Each number is 200 + 20 x the weight over its row's rms, rounded and kept within 0 to 999. Layers, rows and columns count from 0. The size before them is the row's rms in percent of the matrix's.

# layer 8 attention query, 192x128, rms 0.185, rows 159,191, columns 64-127
126,195,192,222,195,184,156,174,192,191,224,205,176,190,167,216,185,200,184,170,218,238,191,218,213,209,231,202,161,169,184,202,214,177,214,183,230,174,189,197,203,207,178,193,162,206,205,186,214,200,209,193,210,188,234,216,214,223,213,258,166,193,218,206,206
091,216,192,208,221,197,181,208,206,166,201,217,228,196,174,196,227,205,190,212,213,203,237,204,153,217,201,162,179,169,194,196,180,174,193,176,186,185,193,212,168,188,242,169,227,190,193,165,210,233,194,188,209,187,185,217,188,219,208,227,196,212,170,163,190
# layer 8 attention key, 96x128, rms 0.184, rows 95, columns 64-127
113,208,201,202,202,210,198,212,182,187,220,200,233,232,176,196,223,193,228,221,211,229,195,180,240,198,205,149,196,229,204,201,211,230,175,218,171,217,204,211,197,208,160,205,198,209,221,242,199,198,221,184,206,225,195,187,189,186,215,174,186,176,181,183,173
# layer 8 attention value, 96x128, rms 0.157, rows 64-79, columns 64-127
090,176,198,215,209,186,186,211,192,189,174,202,209,197,181,201,193,223,230,200,172,178,225,206,189,180,196,193,234,222,204,190,206,224,203,179,207,231,185,221,180,201,180,223,207,211,207,200,206,150,186,199,207,230,146,212,185,224,216,184,259,183,200,222,196
080,220,234,216,182,153,219,184,192,233,230,205,204,208,208,184,214,180,195,176,185,199,205,199,225,204,173,225,207,160,190,217,196,167,195,235,204,204,184,172,210,209,204,197,149,196,182,190,179,247,198,240,190,198,203,186,226,213,183,187,245,210,207,163,181
085,221,196,201,193,214,195,185,202,189,212,203,235,195,206,170,203,191,211,179,217,206,184,215,178,208,171,220,155,181,212,219,164,232,172,227,241,195,193,208,231,196,202,201,186,209,236,201,156,238,173,202,206,241,202,209,236,187,224,178,206,201,184,207,219
079,203,216,224,192,198,187,216,197,209,234,187,200,206,192,188,220,177,156,208,176,180,219,181,219,226,178,206,189,197,182,217,222,186,204,212,185,184,200,185,189,186,215,204,231,202,207,210,215,210,213,223,198,172,196,209,186,209,208,182,198,171,223,195,217
091,193,209,205,217,168,248,210,216,184,181,195,186,202,206,209,227,211,259,198,221,205,194,181,223,189,227,216,207,214,210,181,188,251,194,167,206,201,218,212,215,205,222,216,159,235,203,158,195,206,209,174,157,236,199,209,198,188,177,243,139,222,173,209,188
101,197,205,215,187,217,129,215,196,190,186,212,192,168,201,187,214,174,243,182,209,190,181,207,173,242,189,173,204,218,177,198,206,206,203,182,203,220,225,212,187,201,191,179,231,228,191,227,192,266,233,153,212,220,201,187,175,183,194,199,217,202,199,192,213
092,219,172,197,204,220,213,206,189,236,212,196,228,215,197,191,208,177,172,197,205,162,195,187,191,179,241,207,213,193,176,191,237,178,214,200,169,212,176,156,170,203,189,232,201,167,192,189,210,197,181,236,207,200,197,205,227,230,171,191,228,224,207,236,190
092,201,224,216,165,214,223,186,213,193,202,207,176,204,194,239,185,155,179,179,225,192,187,194,202,223,205,205,146,208,156,196,206,227,205,178,203,174,194,186,227,181,212,194,203,224,206,213,202,165,224,198,223,166,197,184,213,206,237,206,237,181,210,195,211
095,216,197,171,206,221,210,205,170,197,208,223,190,219,186,203,225,227,165,165,221,184,251,237,198,196,242,207,217,190,200,190,188,233,207,193,207,202,196,206,187,206,204,223,201,191,230,168,174,147,184,206,200,203,199,194,205,216,198,177,169,218,210,209,203
092,188,196,188,226,180,177,201,221,197,205,189,176,214,204,227,191,208,240,189,140,182,179,166,157,181,203,177,186,228,227,183,175,184,193,192,221,220,207,196,191,236,189,178,212,185,206,208,180,194,198,193,211,185,204,188,181,189,227,242,203,228,177,196,241
095,173,199,194,221,190,199,173,208,213,210,195,202,241,168,214,192,218,170,181,186,205,180,178,165,188,232,200,188,252,180,177,195,217,207,196,190,235,193,166,194,195,197,205,239,176,178,203,220,213,213,181,180,161,206,206,205,178,184,191,184,196,234,197,230
097,180,201,204,181,165,198,206,191,240,220,189,212,196,190,207,205,245,208,217,165,205,211,220,213,172,239,204,203,190,205,206,203,196,216,211,181,191,197,212,187,165,214,194,236,185,177,190,187,265,212,212,182,225,205,209,192,175,174,168,196,192,204,214,206
090,203,204,172,207,233,200,187,206,174,242,194,188,215,198,167,178,202,208,247,217,199,178,155,221,199,179,217,194,231,185,213,215,216,197,233,226,229,197,190,213,182,195,182,166,213,190,167,191,194,203,188,164,187,185,204,189,166,196,178,202,204,210,219,185
095,220,220,194,214,200,196,206,179,186,224,198,178,215,204,195,159,227,168,180,202,200,209,202,149,179,167,208,195,247,202,196,202,234,191,194,221,192,213,204,178,160,205,177,207,215,182,156,210,175,187,158,195,182,200,151,202,226,203,187,192,205,233,235,185
093,207,209,184,159,172,169,194,222,211,212,232,174,190,187,186,227,179,220,171,204,188,224,198,193,189,248,170,187,161,149,203,209,194,217,201,224,160,203,209,204,224,196,177,187,174,213,159,174,222,204,160,208,210,191,239,196,184,200,211,189,218,195,187,190
101,208,174,220,201,251,225,219,179,225,210,209,198,228,186,178,217,228,200,201,202,183,196,236,176,201,201,187,217,220,203,213,193,190,203,225,237,204,208,173,173,190,217,202,206,236,212,170,203,216,186,209,192,185,208,241,188,200,198,209,224,225,219,197,120
# layer 8 attention output (transposed), 192x128, rms 0.162, rows 128-143,160-175, columns 64-127
107,198,166,222,207,188,165,208,186,178,197,227,203,193,223,216,217,220,206,185,195,222,175,190,205,157,188,219,195,195,225,215,198,187,207,160,213,208,202,216,226,185,183,222,181,214,180,179,202,164,192,186,180,196,194,237,228,158,162,230,241,190,222,184,210
104,228,198,196,199,177,203,228,202,209,171,178,187,200,209,184,202,175,202,178,232,183,243,197,204,210,196,208,200,187,195,185,187,171,166,185,228,201,268,194,201,229,192,207,201,158,181,172,180,207,181,196,182,210,208,205,218,174,183,196,177,219,192,199,207
088,212,195,210,173,192,180,227,218,199,177,215,214,210,220,184,192,177,195,204,227,212,188,211,208,199,207,197,199,204,187,186,199,207,199,215,191,204,191,196,192,241,159,197,209,177,205,177,211,195,182,222,201,198,192,226,213,197,205,212,219,191,212,179,214
107,211,176,203,208,190,204,200,201,207,221,227,195,202,180,174,220,178,222,220,166,203,198,208,162,189,210,196,186,183,189,161,200,192,176,193,197,217,209,252,227,213,247,167,230,188,195,219,217,213,237,173,192,183,158,203,192,173,186,198,200,217,223,186,203
101,207,205,182,188,174,203,229,230,161,184,198,224,165,182,196,173,183,194,195,206,198,251,212,191,199,193,173,215,216,207,227,213,202,205,152,267,171,242,181,192,193,174,219,197,220,208,201,209,203,172,230,147,195,171,222,209,198,186,216,192,199,210,185,190
092,197,173,187,216,233,185,178,212,204,228,252,197,221,206,200,210,178,213,193,197,220,181,228,200,205,199,215,176,230,188,216,223,181,209,225,176,186,231,213,172,182,222,192,203,216,208,216,196,225,229,161,195,164,182,168,169,205,196,208,199,204,246,177,174
093,218,197,204,190,213,200,208,209,225,171,241,211,215,212,211,206,205,212,198,218,203,199,198,237,197,172,216,207,195,166,210,234,174,228,230,201,198,182,170,215,223,184,224,222,193,181,183,219,197,183,211,190,193,210,222,222,166,165,198,235,176,216,229,211
097,194,226,203,206,180,219,178,211,201,201,221,180,203,200,167,194,215,194,234,180,196,199,239,209,222,173,247,186,211,195,219,199,199,146,199,200,160,228,245,203,174,233,166,197,218,199,227,176,222,220,201,217,210,187,195,213,183,231,190,200,152,214,204,215
104,197,189,200,186,189,211,219,163,181,171,168,187,160,183,207,213,207,205,179,189,198,190,210,238,175,236,172,232,183,226,188,195,182,217,191,222,207,209,176,188,201,179,229,217,206,177,206,203,179,158,212,202,203,225,188,230,214,195,185,201,199,196,205,216
093,178,214,186,196,213,185,189,194,206,238,217,219,184,198,184,216,246,203,217,186,184,183,198,201,213,123,192,206,231,210,202,199,239,191,177,195,214,185,205,223,233,190,218,181,199,216,218,192,224,255,187,191,232,159,235,184,188,227,215,185,204,164,216,172
116,180,197,206,232,216,219,171,204,188,207,237,216,198,222,209,174,231,191,174,204,190,219,174,182,185,160,197,190,225,200,195,235,219,209,204,176,173,187,159,208,210,211,183,211,174,209,223,190,198,207,216,196,191,170,208,183,148,212,182,209,158,161,179,200
110,213,220,202,205,188,208,193,182,230,219,212,185,228,200,218,222,196,188,222,204,200,191,224,216,184,229,184,200,201,210,176,228,190,227,249,198,180,203,183,208,197,190,215,216,207,205,183,222,213,213,220,217,183,225,186,195,206,190,207,223,199,238,180,224
100,192,220,229,204,204,163,194,223,201,182,240,208,220,202,184,193,196,179,215,209,192,217,171,177,226,175,168,196,206,188,234,180,207,200,205,234,185,177,191,248,214,207,179,173,229,210,160,210,222,182,201,205,195,196,204,193,174,196,215,198,188,170,197,210
096,170,217,196,239,192,195,179,202,176,204,202,214,230,196,195,192,200,177,212,191,207,223,192,172,200,209,188,208,213,197,189,207,210,186,181,206,189,156,188,185,177,211,192,213,200,226,190,192,205,213,173,222,230,167,210,169,213,200,202,231,216,160,198,191
109,237,234,192,204,182,151,220,182,204,185,187,185,223,234,194,179,212,195,175,241,181,229,197,212,216,175,224,211,181,223,228,193,189,181,196,215,199,177,206,177,184,213,184,197,218,175,214,194,215,198,192,208,194,247,162,193,205,214,216,182,197,175,208,195
120,191,155,212,203,184,230,219,199,206,187,193,199,169,189,184,242,189,211,188,176,163,167,208,171,181,200,177,232,215,182,223,189,208,192,175,228,202,192,177,211,198,201,223,198,196,174,190,209,192,166,162,181,159,160,202,204,177,170,201,216,212,201,166,222
089,193,197,212,191,176,180,191,207,170,189,170,203,190,159,183,215,223,205,203,178,169,171,220,200,207,208,221,188,198,223,191,171,240,220,168,221,184,192,245,222,209,207,193,217,194,248,191,200,180,182,179,189,203,202,197,184,194,198,200,177,229,201,200,207
081,219,221,202,175,213,236,182,233,222,223,257,203,182,199,222,206,208,165,209,197,239,183,182,210,195,167,207,220,169,205,210,224,203,225,224,229,190,196,188,218,193,198,171,163,213,220,176,166,172,202,216,203,184,188,214,193,206,189,197,221,210,223,183,190
101,240,205,211,177,207,209,192,173,213,189,216,230,243,223,192,199,200,158,168,234,208,232,210,203,199,221,198,191,213,190,195,150,203,200,215,229,192,169,181,182,225,200,227,186,202,245,181,163,214,195,223,230,197,222,225,213,145,177,197,219,232,195,177,222
091,201,191,184,194,207,212,178,249,211,223,207,185,199,189,196,205,196,189,214,170,179,211,225,198,157,213,182,214,200,233,168,201,183,207,208,188,205,179,233,199,179,225,174,238,193,210,188,197,195,232,183,202,192,160,212,187,170,185,232,192,192,187,186,238
098,170,227,208,229,164,204,223,170,165,193,193,205,181,165,205,213,214,225,189,176,195,202,179,209,236,219,218,194,175,227,208,174,223,185,172,255,185,217,222,198,167,180,248,170,196,208,172,210,191,189,205,168,223,198,180,224,226,194,194,197,201,208,184,195
111,201,204,228,205,225,203,213,205,192,179,206,235,218,182,199,210,191,213,176,224,188,197,214,209,221,190,168,235,205,209,196,199,201,209,191,189,207,201,201,179,247,199,221,234,161,211,159,181,177,172,203,216,230,223,186,196,177,197,187,212,252,156,182,192
103,217,193,162,212,215,176,223,191,231,226,210,169,193,226,201,228,187,207,227,198,205,194,206,200,200,208,194,165,192,177,200,220,171,190,184,185,221,171,212,176,196,185,240,202,225,174,227,208,228,219,234,199,177,210,190,191,203,199,198,191,207,217,228,223
100,193,224,217,207,201,192,176,209,168,225,211,213,228,185,233,180,170,186,220,196,191,219,188,229,196,195,203,159,237,183,178,220,189,210,180,178,207,228,192,216,183,190,184,176,201,233,188,172,159,218,193,207,208,213,211,200,181,226,176,197,199,172,233,195
106,178,209,177,207,203,153,242,191,196,223,179,180,218,221,210,184,190,187,179,232,191,204,178,194,173,209,170,199,209,175,184,187,210,203,182,211,175,210,211,212,187,194,208,221,217,182,224,209,202,245,186,191,189,199,181,200,228,188,224,187,218,211,227,189
100,196,219,199,190,166,162,221,202,214,196,179,194,165,203,182,195,218,209,185,199,196,211,197,157,209,179,209,207,201,216,220,186,221,209,206,195,188,214,205,195,226,206,186,187,174,187,202,197,210,186,220,216,191,226,195,191,218,212,208,163,203,211,187,212
091,221,211,194,205,217,220,171,201,213,231,219,188,221,207,230,199,190,182,213,189,185,203,191,205,165,226,212,130,216,222,158,221,229,184,175,176,215,183,215,241,179,210,187,202,197,211,205,199,201,237,173,207,210,178,204,213,161,200,178,197,209,195,205,232
106,209,194,195,204,185,259,207,194,248,215,195,178,205,180,213,235,218,178,228,172,188,188,222,198,210,235,214,191,163,218,200,204,194,224,191,224,215,173,214,197,178,184,217,203,185,206,203,176,209,171,192,189,195,187,206,219,167,172,171,217,209,196,182,231
099,204,188,216,192,163,192,173,203,211,193,194,209,220,197,193,188,224,231,217,208,188,198,189,227,197,193,194,197,195,189,198,170,210,190,199,199,212,157,178,217,187,202,225,166,218,198,185,210,196,214,204,198,223,207,222,218,173,173,230,204,181,210,191,202
109,193,207,205,217,213,190,180,197,171,229,195,196,220,211,239,182,208,169,223,215,216,199,198,194,184,210,208,171,228,191,190,178,221,199,176,193,178,201,174,217,173,207,188,212,217,196,172,178,179,270,159,215,168,198,199,223,178,206,217,214,238,215,199,190
093,206,168,193,174,182,229,237,199,222,209,219,180,203,171,224,186,197,192,210,211,170,230,221,202,169,232,176,212,202,202,186,174,175,230,237,202,199,216,202,185,212,166,197,222,201,198,193,196,197,230,179,192,187,206,194,195,205,182,186,193,204,202,230,228
096,206,170,203,182,198,199,240,171,240,205,214,185,220,207,202,195,201,152,215,182,195,188,209,177,188,213,188,238,201,186,207,185,173,244,215,190,184,202,141,170,180,206,202,219,231,161,160,217,212,235,205,210,163,192,209,198,185,174,211,229,201,231,186,190